Weights of a small transformer language model: 13 layers, width 224.
Each number is 128 + 32 x the weight over its row's rms, rounded and kept within 0 to 255. Layers, rows and columns count from 0. Numbers have three digits each. The size before them is the row's rms in percent of the matrix's.

# up: layer 2 MLP up, 896x224, rms 0.052, rows 843-895, columns 168-223
# down: layer 2 MLP down (transposed), 896x224, rms 0.0448, rows 843-894, columns 168-223
up843 112:157126129154141121141150100096126129145068119138085146178167167152171167097105129150087090153178100163079128132087137142125197110116139115173143181106169132106112153165
down843 115:113090100098111157112094072133129103157131083072069113096133035116113147140173118177156138162052138180122127161162163091193134097108136117127160081132082173138129160197
up844 076:064146132152140059091127134129148107123168153117119122071138125151155078076181152128131117107124110120164150117148170117184074102150138128119134168177116116102055093220
down844 087:153142141168164110158071165129112144069118173186087141192164086121177143115142173190106128159147096133168147155092086177121156180148071110139165156197141167105144101157
up845 075:101103147121104128066141143169161092060112150143128123106086144117102117100078129116141102079153181133134075100084168130158161130133205104168060161103067129071109142073
down845 076:162193116137138076145142093155063138167145111115085120070108143097183151213113123111130141188155101087109145169171111095093110130102071170135153102133125178166158085116
up846 093:102067129145084108075089138158112121165155166153126129149097152133152205142144189100132100168165111122157089150152140145078129145092123101161155172074115122160100104150
down846 096:134126066119121091148078149095175108158077115110183096130126181168165105193183127141097126118099148118154154099204132103114065093143067159103113137134126095135073123095
up847 087:150144124136164182112140108163147151183088150178108171134164131184147152170086135184201154138156097168083137136090134121159115122118102146108161136191165107099132161186
down847 090:129123130111119123081115151143095155189102098102164138127202127173070147134134081118123158200169192167170106108174157097107086099149083068067133105099120173097111076091
up848 109:187109123147173111105136117062128146125160183082092127127069113156142101102170136127084116128118100108157173070132125109118159185130127138202139149135151129149162172200
down848 113:124158135083108081180121124135153122070123115092126124173065140128152171085101129086141161138101133115220123154167141116181095122115138111124141119131167171191184155067
up849 117:116122128140097160072112061124123126094121165084153149141130113099163153071100107142101132178143088131099140134183151128113096114117154163097119130088093148139188089141
down849 117:104144159141102158096188048118146119087132135090094147089134103094154089079102113170123085138167098100104104099129151156149113093121134149068146134108109130151153082125
up850 102:088109101096088167122181143154093030097140132140133124171174144118133113157058068071209068091094170091125136103118182179201033080123120133110102149193170117056065100125
down850 101:184089185141124099191161113149105171060129074095172144105106095092182122145129144104097138126069099192136111170147125089100071133187122130096146117176145134117180206121
up851 118:163147144142098137079086090133124181151060126058129119197119185105138151150102102109130128074111125146150122168159081143102102132140090119133104145168099091100148128190
down851 125:231143179050122116137079150162145155112098182129166169197111157101124159163116125153085117162108114125157156166138113114111107111092091141123106145104146178108170103112
up852 105:125061110160143116180104153086099066085162079157058137157140115133085115136148105133103110115158114152098096179134141134098161127118117087095203167156132131097172138154
down852 103:051163174099118156147106123150159162120135148177159186100125127056153165118127148110154076133136134094102143125111104116156140141129121137159104114189111158082044133145
up853 095:114136104110119133090149079109077201191154147113137071096163151157189195120135190069125150106158099140121153158142191137121109129142134082133170141107135109169160121196
down853 105:171197151166154111150101160145117158158127117133101078111111123104121094089160123098194100117117156122108105055155085134103135131083089105164126106103164125118108099113
up854 108:105122133116124135046103113135131175076182126083111146092101146133141160171062126119147134126087139103135132169128107126192093181168077119196085140044194172112127126133
down854 102:131163118145129121113210144124099156143122137135164170189150143096133129173104200127082126130181154170143098129102184118137089094109163181125105163124140121118142122109
up855 091:132113109097128144058134160086128146168157133098149114183221124165146132154133114129101126108132170166126161131140113118085144114115130139111150154100110138136101097135
down855 094:119149143123043133092129096146137138131048173215113147170052085108146137108134121181158100132149150069134147151099173086126128069103173102119121146189100096094148207074
up856 100:127142105132102133135091106175125153122101137132177134161164085046122086163165125095088113131098152136090171161181090139129160128132151129067186150145085163111125099125
down856 094:120123149098168106067127173067066113164129105152099133097114154191116080151156087173131139115113133092158150103150103184118112158154109139194116038168121170100108124192
up857 089:085103149109142164125088117084105099140150128113140106111103122118109145132131119140100177204121138115065142067090084156064142075149171168127133106152150113103121122111
down857 089:106159134106123115112216138098150165084144109153175190095192098104105143101098192094158105180139126105094185158113179091130081116110107113143053126130102130190149139118
up858 092:168109161098170109133169082167124075135191148132098074142126107087116135078147156105159098175114140083110169128100115135104111072200143172075093100135131078113051142152
down858 095:103118094099104125152114176079207116127137154148092155108161185205145058167192137115064088176141074167134106208150146150151124112073118151144157133091097182103148160113
up859 082:176174135168104182118109116121096117169109153064136133134111125107123149122125124172178135099188195178099174138105089112067149122069105108097169114132127162168118128179
down859 086:119080068107154132062168155150113180139095105134127089123099184109139125138079168104069094129067154147097103136061108209123129152127183192161105094114129138148121090190
up860 099:169136165123116146106149137105087133173165152088101150113107122136139171174142132109134056118107143082122057134100102148095109130075185142149089092170167164179128078153
down860 104:124122130130157114118106151143155151129121145118154061146116169178113123140142135166126081175125103152123074153056113148127128150157132126104184146177140179158178161141
up861 096:127123135103075137128133154043174120155126110036107108073110062093149134136091135046105101115140137108133121164125156138126085145141131105130143113030121144155166100101
down861 092:147161134136153083121144158219138155186134105149091127144162191104128148150121123125070117073022085111133107143155135110123116168141140123128115142126144114150163165150
up862 101:129102099155160118067124128158177090111106174114155164089158075125127090136120172166149111130135102132169159120109091086101082147169125106126137197099121151079127171170
down862 102:117118163105084068161122083122088205087159146092148100128120133064099213157137088072146131126139126136105126106149091128127189119123134111092162125127096076177139074106
up863 099:133148159100060075140106110131160062121053125150079134129192148087069113170103116102142070144044184128160149072164168126101104078111080128095119163123194140089110071125
down863 096:116147120162166134107210175116151159169113126131107100110097064139127148115124162072126132103216152098108129141103142072184079160083162168125121108131101110146128140122
up864 097:108160126115109115126126125098156156082141134130152136197190215146067160103150081131165148164117151074121133102124109149140109147087099117121178167120135142120041136096
down864 095:110107084135140093156165152120145147156112151150189064056091143111131088101134155097102134168146078165156116150148110117149133099160088113106081107100110120153129061154
up865 097:122158204080118155184147068104170115118100116056113082089138152128186072112087173128110138163121146164131170124107140152138117087176106143111194137091138147205140158054
down865 097:126131072154173128103099150136046181075140122185204149143114069122075104142097127109064088168158092097140120078174184099080149161078147156140109109147109138129116142114
up866 101:174091158109119149128126041100126146171127097061185057174136071091157105096143165094102140102118062166024098113102083098157138060145145118128113093150145103098131113105
down866 097:116109135122106102107098079165168123107144092108204098154133144172100126144168141094131082077138131088118112155103098101101137113148152160138159087061158100157147113123
up867 086:206127130116150129115110136128112112128128076089179079116162132111148082114084112075161107106035123101121135126097139179177136100105154172107124151162171091124113165132
down867 083:117175132117117093123102194068170085143130154153145146169101059149113144123168133146165146116223174101144142121144082124115130147148144096158101119144106163101143148150
up868 102:151116172178084140141162071167093187142148140079174127155161133117134176086071124192127096144143142087123148155124140130176110149170189065141103143139095119122151134107
down868 095:114148059016112174087077175082223077149094133108105114097160082138128135146153096162187100046144112142109135096094125126137139163158134178133105123090146099176127090101
up869 090:053139164087119176135136080073122121107105119096151088158092129144102096158159131074164164167146169180186121138125213084122115115167099079189152172090143138112125116122
down869 084:174179132132177132075110138149125110105097145114148170063146128118141145130110216144142097094209099077140127122147131183097107071116149134084115070140107144125137155140
up870 126:150091115154168141073076113154120081124129118112100129109157126066162100114116140120089061162150137111137155134086165111095118193111161093145122147207125158156172137162
down870 120:140139124135094124154210108142143098067100135172184068141095196128121138145130111074112181149131131099096119153133136139122181191066164174113081158124130099173135159148
up871 100:097142109149079103176138095061103119185077165105125151125145076133089142153109105153114151142153138138149123092085174080111186142154151124153182154106110149144117141135
down871 099:173077186131133129149084111122062089135067135138139156110169125139071167123129170113143038115121134127094125131122173144146132130132098110163133149146127124139154082057
up872 108:148118096163086101113119185164099122069096151086052166120116103107164139114142115147179125187177165096141135173139177061134174094109135157094128121070125160088128106129
down872 107:090094101154154149082103114112075162064157162141119091133091094124129161137150138168083145117122132144151116145141125082136094054189133094137115157114106116139151140139
up873 104:159138190064155081086103202146084135093154128139075113103139112087132096130091068114168103144118115106048125112137085108117137147127088191120141096145175162149111135143
down873 125:164120113083113101163191118135205168123137147070136146146173093165108121099120138117132082110104136138108125125132150137131170161131160152169137140147099129127126151143
up874 093:098112115074163161081113131189137123143099108140152090162128159089084100151140127158160176195139134152152138108109095151126128093107110125154144102072108133134068108166
down874 092:143127126190100091148106184142163112158113126092107074106139117140099175101104116117161110124105149110118086152109155127124212128163157134079175178157138181076157153198
up875 107:167132177130086140143158117092145101116114105132103119146141162130074171191128131108123119147137115135104163087143138126119138138149124146054126125188097130084090129099
down875 099:143158074133131111114111205159070112123160102142110107139145145095098073169156167093142097177134170133163097157131095141172094206117110134136070144102183087170116129168
up876 114:069139139115147059159109140107168125160138057182139126162137138212130138111147078133169113120147161139098156128217109171144170068163114066143124119136114117199157062132
down876 115:138129101158058116088098105118151151172114146157142061156061066149173106069168086125119129088080152080137096099076199104170134150158128125102077088135096126091115103085
up877 096:139154103140163046148176177103086074151096110131157129119088152130111091081094158112071152149158085104102111180122122075151133165139099086102092188090107132157092167104
down877 105:145132083149072143103165127171145114103063119099152093030129085200111168146085126119140140133112139114119137182101120136094091112160096170147155137160121133063159136103
up878 092:120127131136099120130129101135078099140081121161106136169145131102126140044146132093129104152160162071137123054134149138131133168104154146126186140115103138169108072110
down878 095:149094105139142101139142063093161125149171123091140163119152163197086185165118171085172118041084112194098123092127138120155095127127120097162131107186173110146098186127
up879 106:060060123104112128199134137162108159135096085138165125116158173137126165117163124142149126150119118136093127147110119159138197119140175142081141146100117169137076109155
down879 111:178081160114146138149089166158154176127152181111140193082098079174104139134129087090163159147144165088193105127125188106126099150094093140133088127141139116143073132136
up880 097:229103101157133200159106134136087053100135109120096126129142140097096084141114116117103129132138108076131103134127129153075131058145080141125168152156101095166078168136
down880 100:062145140114134170132133136138145142153160120085094141156135095148136084128108193112130159121068079133124156127094119153109110132075164117134143065100147163101119135050
up881 096:197124122164113075108155086137104165168154056126126106200125085160124163187090111175141200130102117141162117153113082083109086100086120132160108157123109139127156106147
down881 093:078109169165095168155178084144137176157120127106104155145140152143097097110113134125159099095088089095077122133100143150157133195070151154172170088162143103150101088137
up882 105:175128153146113109164167141153074190134117116140161156178119099123099158083152172101136082125106131184130154180083045108162150144143094110117134162203142123118166176151
down882 115:211116105126162094057159122113106174071153125115133085136108127073081126140134035132204152156137178095093181120123156120094112115072155124106117128191141128070067186146
up883 097:141151165174161175163117104131128156107123129096085173082111081134124155128166134072118137147114141135140113130130134121113159158157142140141103155110054137118124130155
down883 093:165121142159123097067097132159078164215176159098162117119144137126164076142111109116175099044127133179128135133093137154100120071154084149170073137167129119146106138140
up884 112:081105136112145120162238066143145085147100140078067109136134098097184139134096178140097101130099180075158111089088097122122159165117127106196118102142159075120173133148
down884 112:087153131115154099116210125148140085157090124147129130104140111118149164127157154157168128110081158096186096115135155195148165166072120089159138105111186099089186138166
up885 097:141119107114143100109081115135120124163073179099150125131101137074103140115150181152205083102076078113135155134161102153119158085141088145137130076180147179088071055109
down885 100:082154091113175100143185083089074191120195093157103092104174120137110158120117114128091058108148121138119182095142118152124106199188138141089127134089080105163172147130
up886 097:059092097115186145073113049127141112159106147081121130091122087116073132113143172161159139101113080124168120138100120143128084184136081143158129177088095118112137197115
down886 094:135096108167109158123180133109148089151099112091120170141147153104108136114197118124157187132110164096155146099118144137095068110098141169098108101131143143187095155107
up887 107:105145138110105134134126133158105163157124190169153172170092152172158127148097101143136173144176130082117155087135114124121128063143054101127099131133156168078162100119
down887 098:130159137082117058151163135138090123126136120082099113120130120071126061119120113131183113142123129124078187065123149147083109180066148132163115179163171180100135102099
up888 107:183123131171157144114157059165121086091106055108127122070129134124184183107113115114136133157191139116176100068121083147108074177120104153083108082129114134101131142141
down888 103:091154146147145089158079122129161131129111174154083187182136153163102089152096095161160089109216133114093136120140156158120122101159145114151194141114124153137107099150
up889 092:120157168171071127118138134072132149128125101195096077174108086105157184109150164133188080100134129092119119113099091126190132135159120122131072135134064114077139091073
down889 098:170026157123147125146176143108081126132136131108120168087059112067143103144147092124131110157116133095094106089172171169061164103144106112118162119182126127106086201109
up890 110:145101094120127188111098099123152131105159134143180100122136157184117126112138168086088138078144137200144142129156150156129178136143110113127105152126124081102127097137
down890 106:130080094115187186131105112084116150147105096116196153081166099127090140189089123109102087094092106026135163156129124149159157108099179121116110105150127122104098119179
up891 111:095117080184158167118075120135080165147127144164142098151095111097062163124088164210140107115138132102130170165184126091097169125175114070146095126112175174079209153098
down891 111:132147051157146126141110039151139146112138184105118142168112156131102144150142105171161118093096168149096157113168123141142176087180096127137110160167102202092061119107
up892 102:196168122130155119212120145181148161160130107107094086180126090107109111154125130109144122173097092130099143121127139132071120152170053097136152073127120140185111217145
down892 103:048135132097125097140126191129109065151182072145073118074085182114077108131120129080109151128146153123088150149117124096138078166131124171094138150123167165087146112126
up893 096:126161176160113143113169144184119174099109138171111160112096117093183145096086100102125164084175106108076102125184152125107158131141119139132101117165116077095115114184
down893 110:135094105166099152135185160136111195110138127112147135074079117084147133120101131128095144094123109164121096152247141120129144126137109163133125064158148120119165123119
up894 103:161112093132138125135131148105131127157112103130119106153153142179089160146074163097131107154151114169162080161123123136187082125090098156174151162128107110151132117146
down894 099:145144113161120096132014136136102115076119126145083119124169100164166173095102142068129142146072131120149083093127140116134155172108130122143077167115136152162105090105
up895 099:127135119078139134120097089073177127102109182101172128147065165102176118161146159107131117142112138117143082104106156165144139162113148106163080148088139148096161147126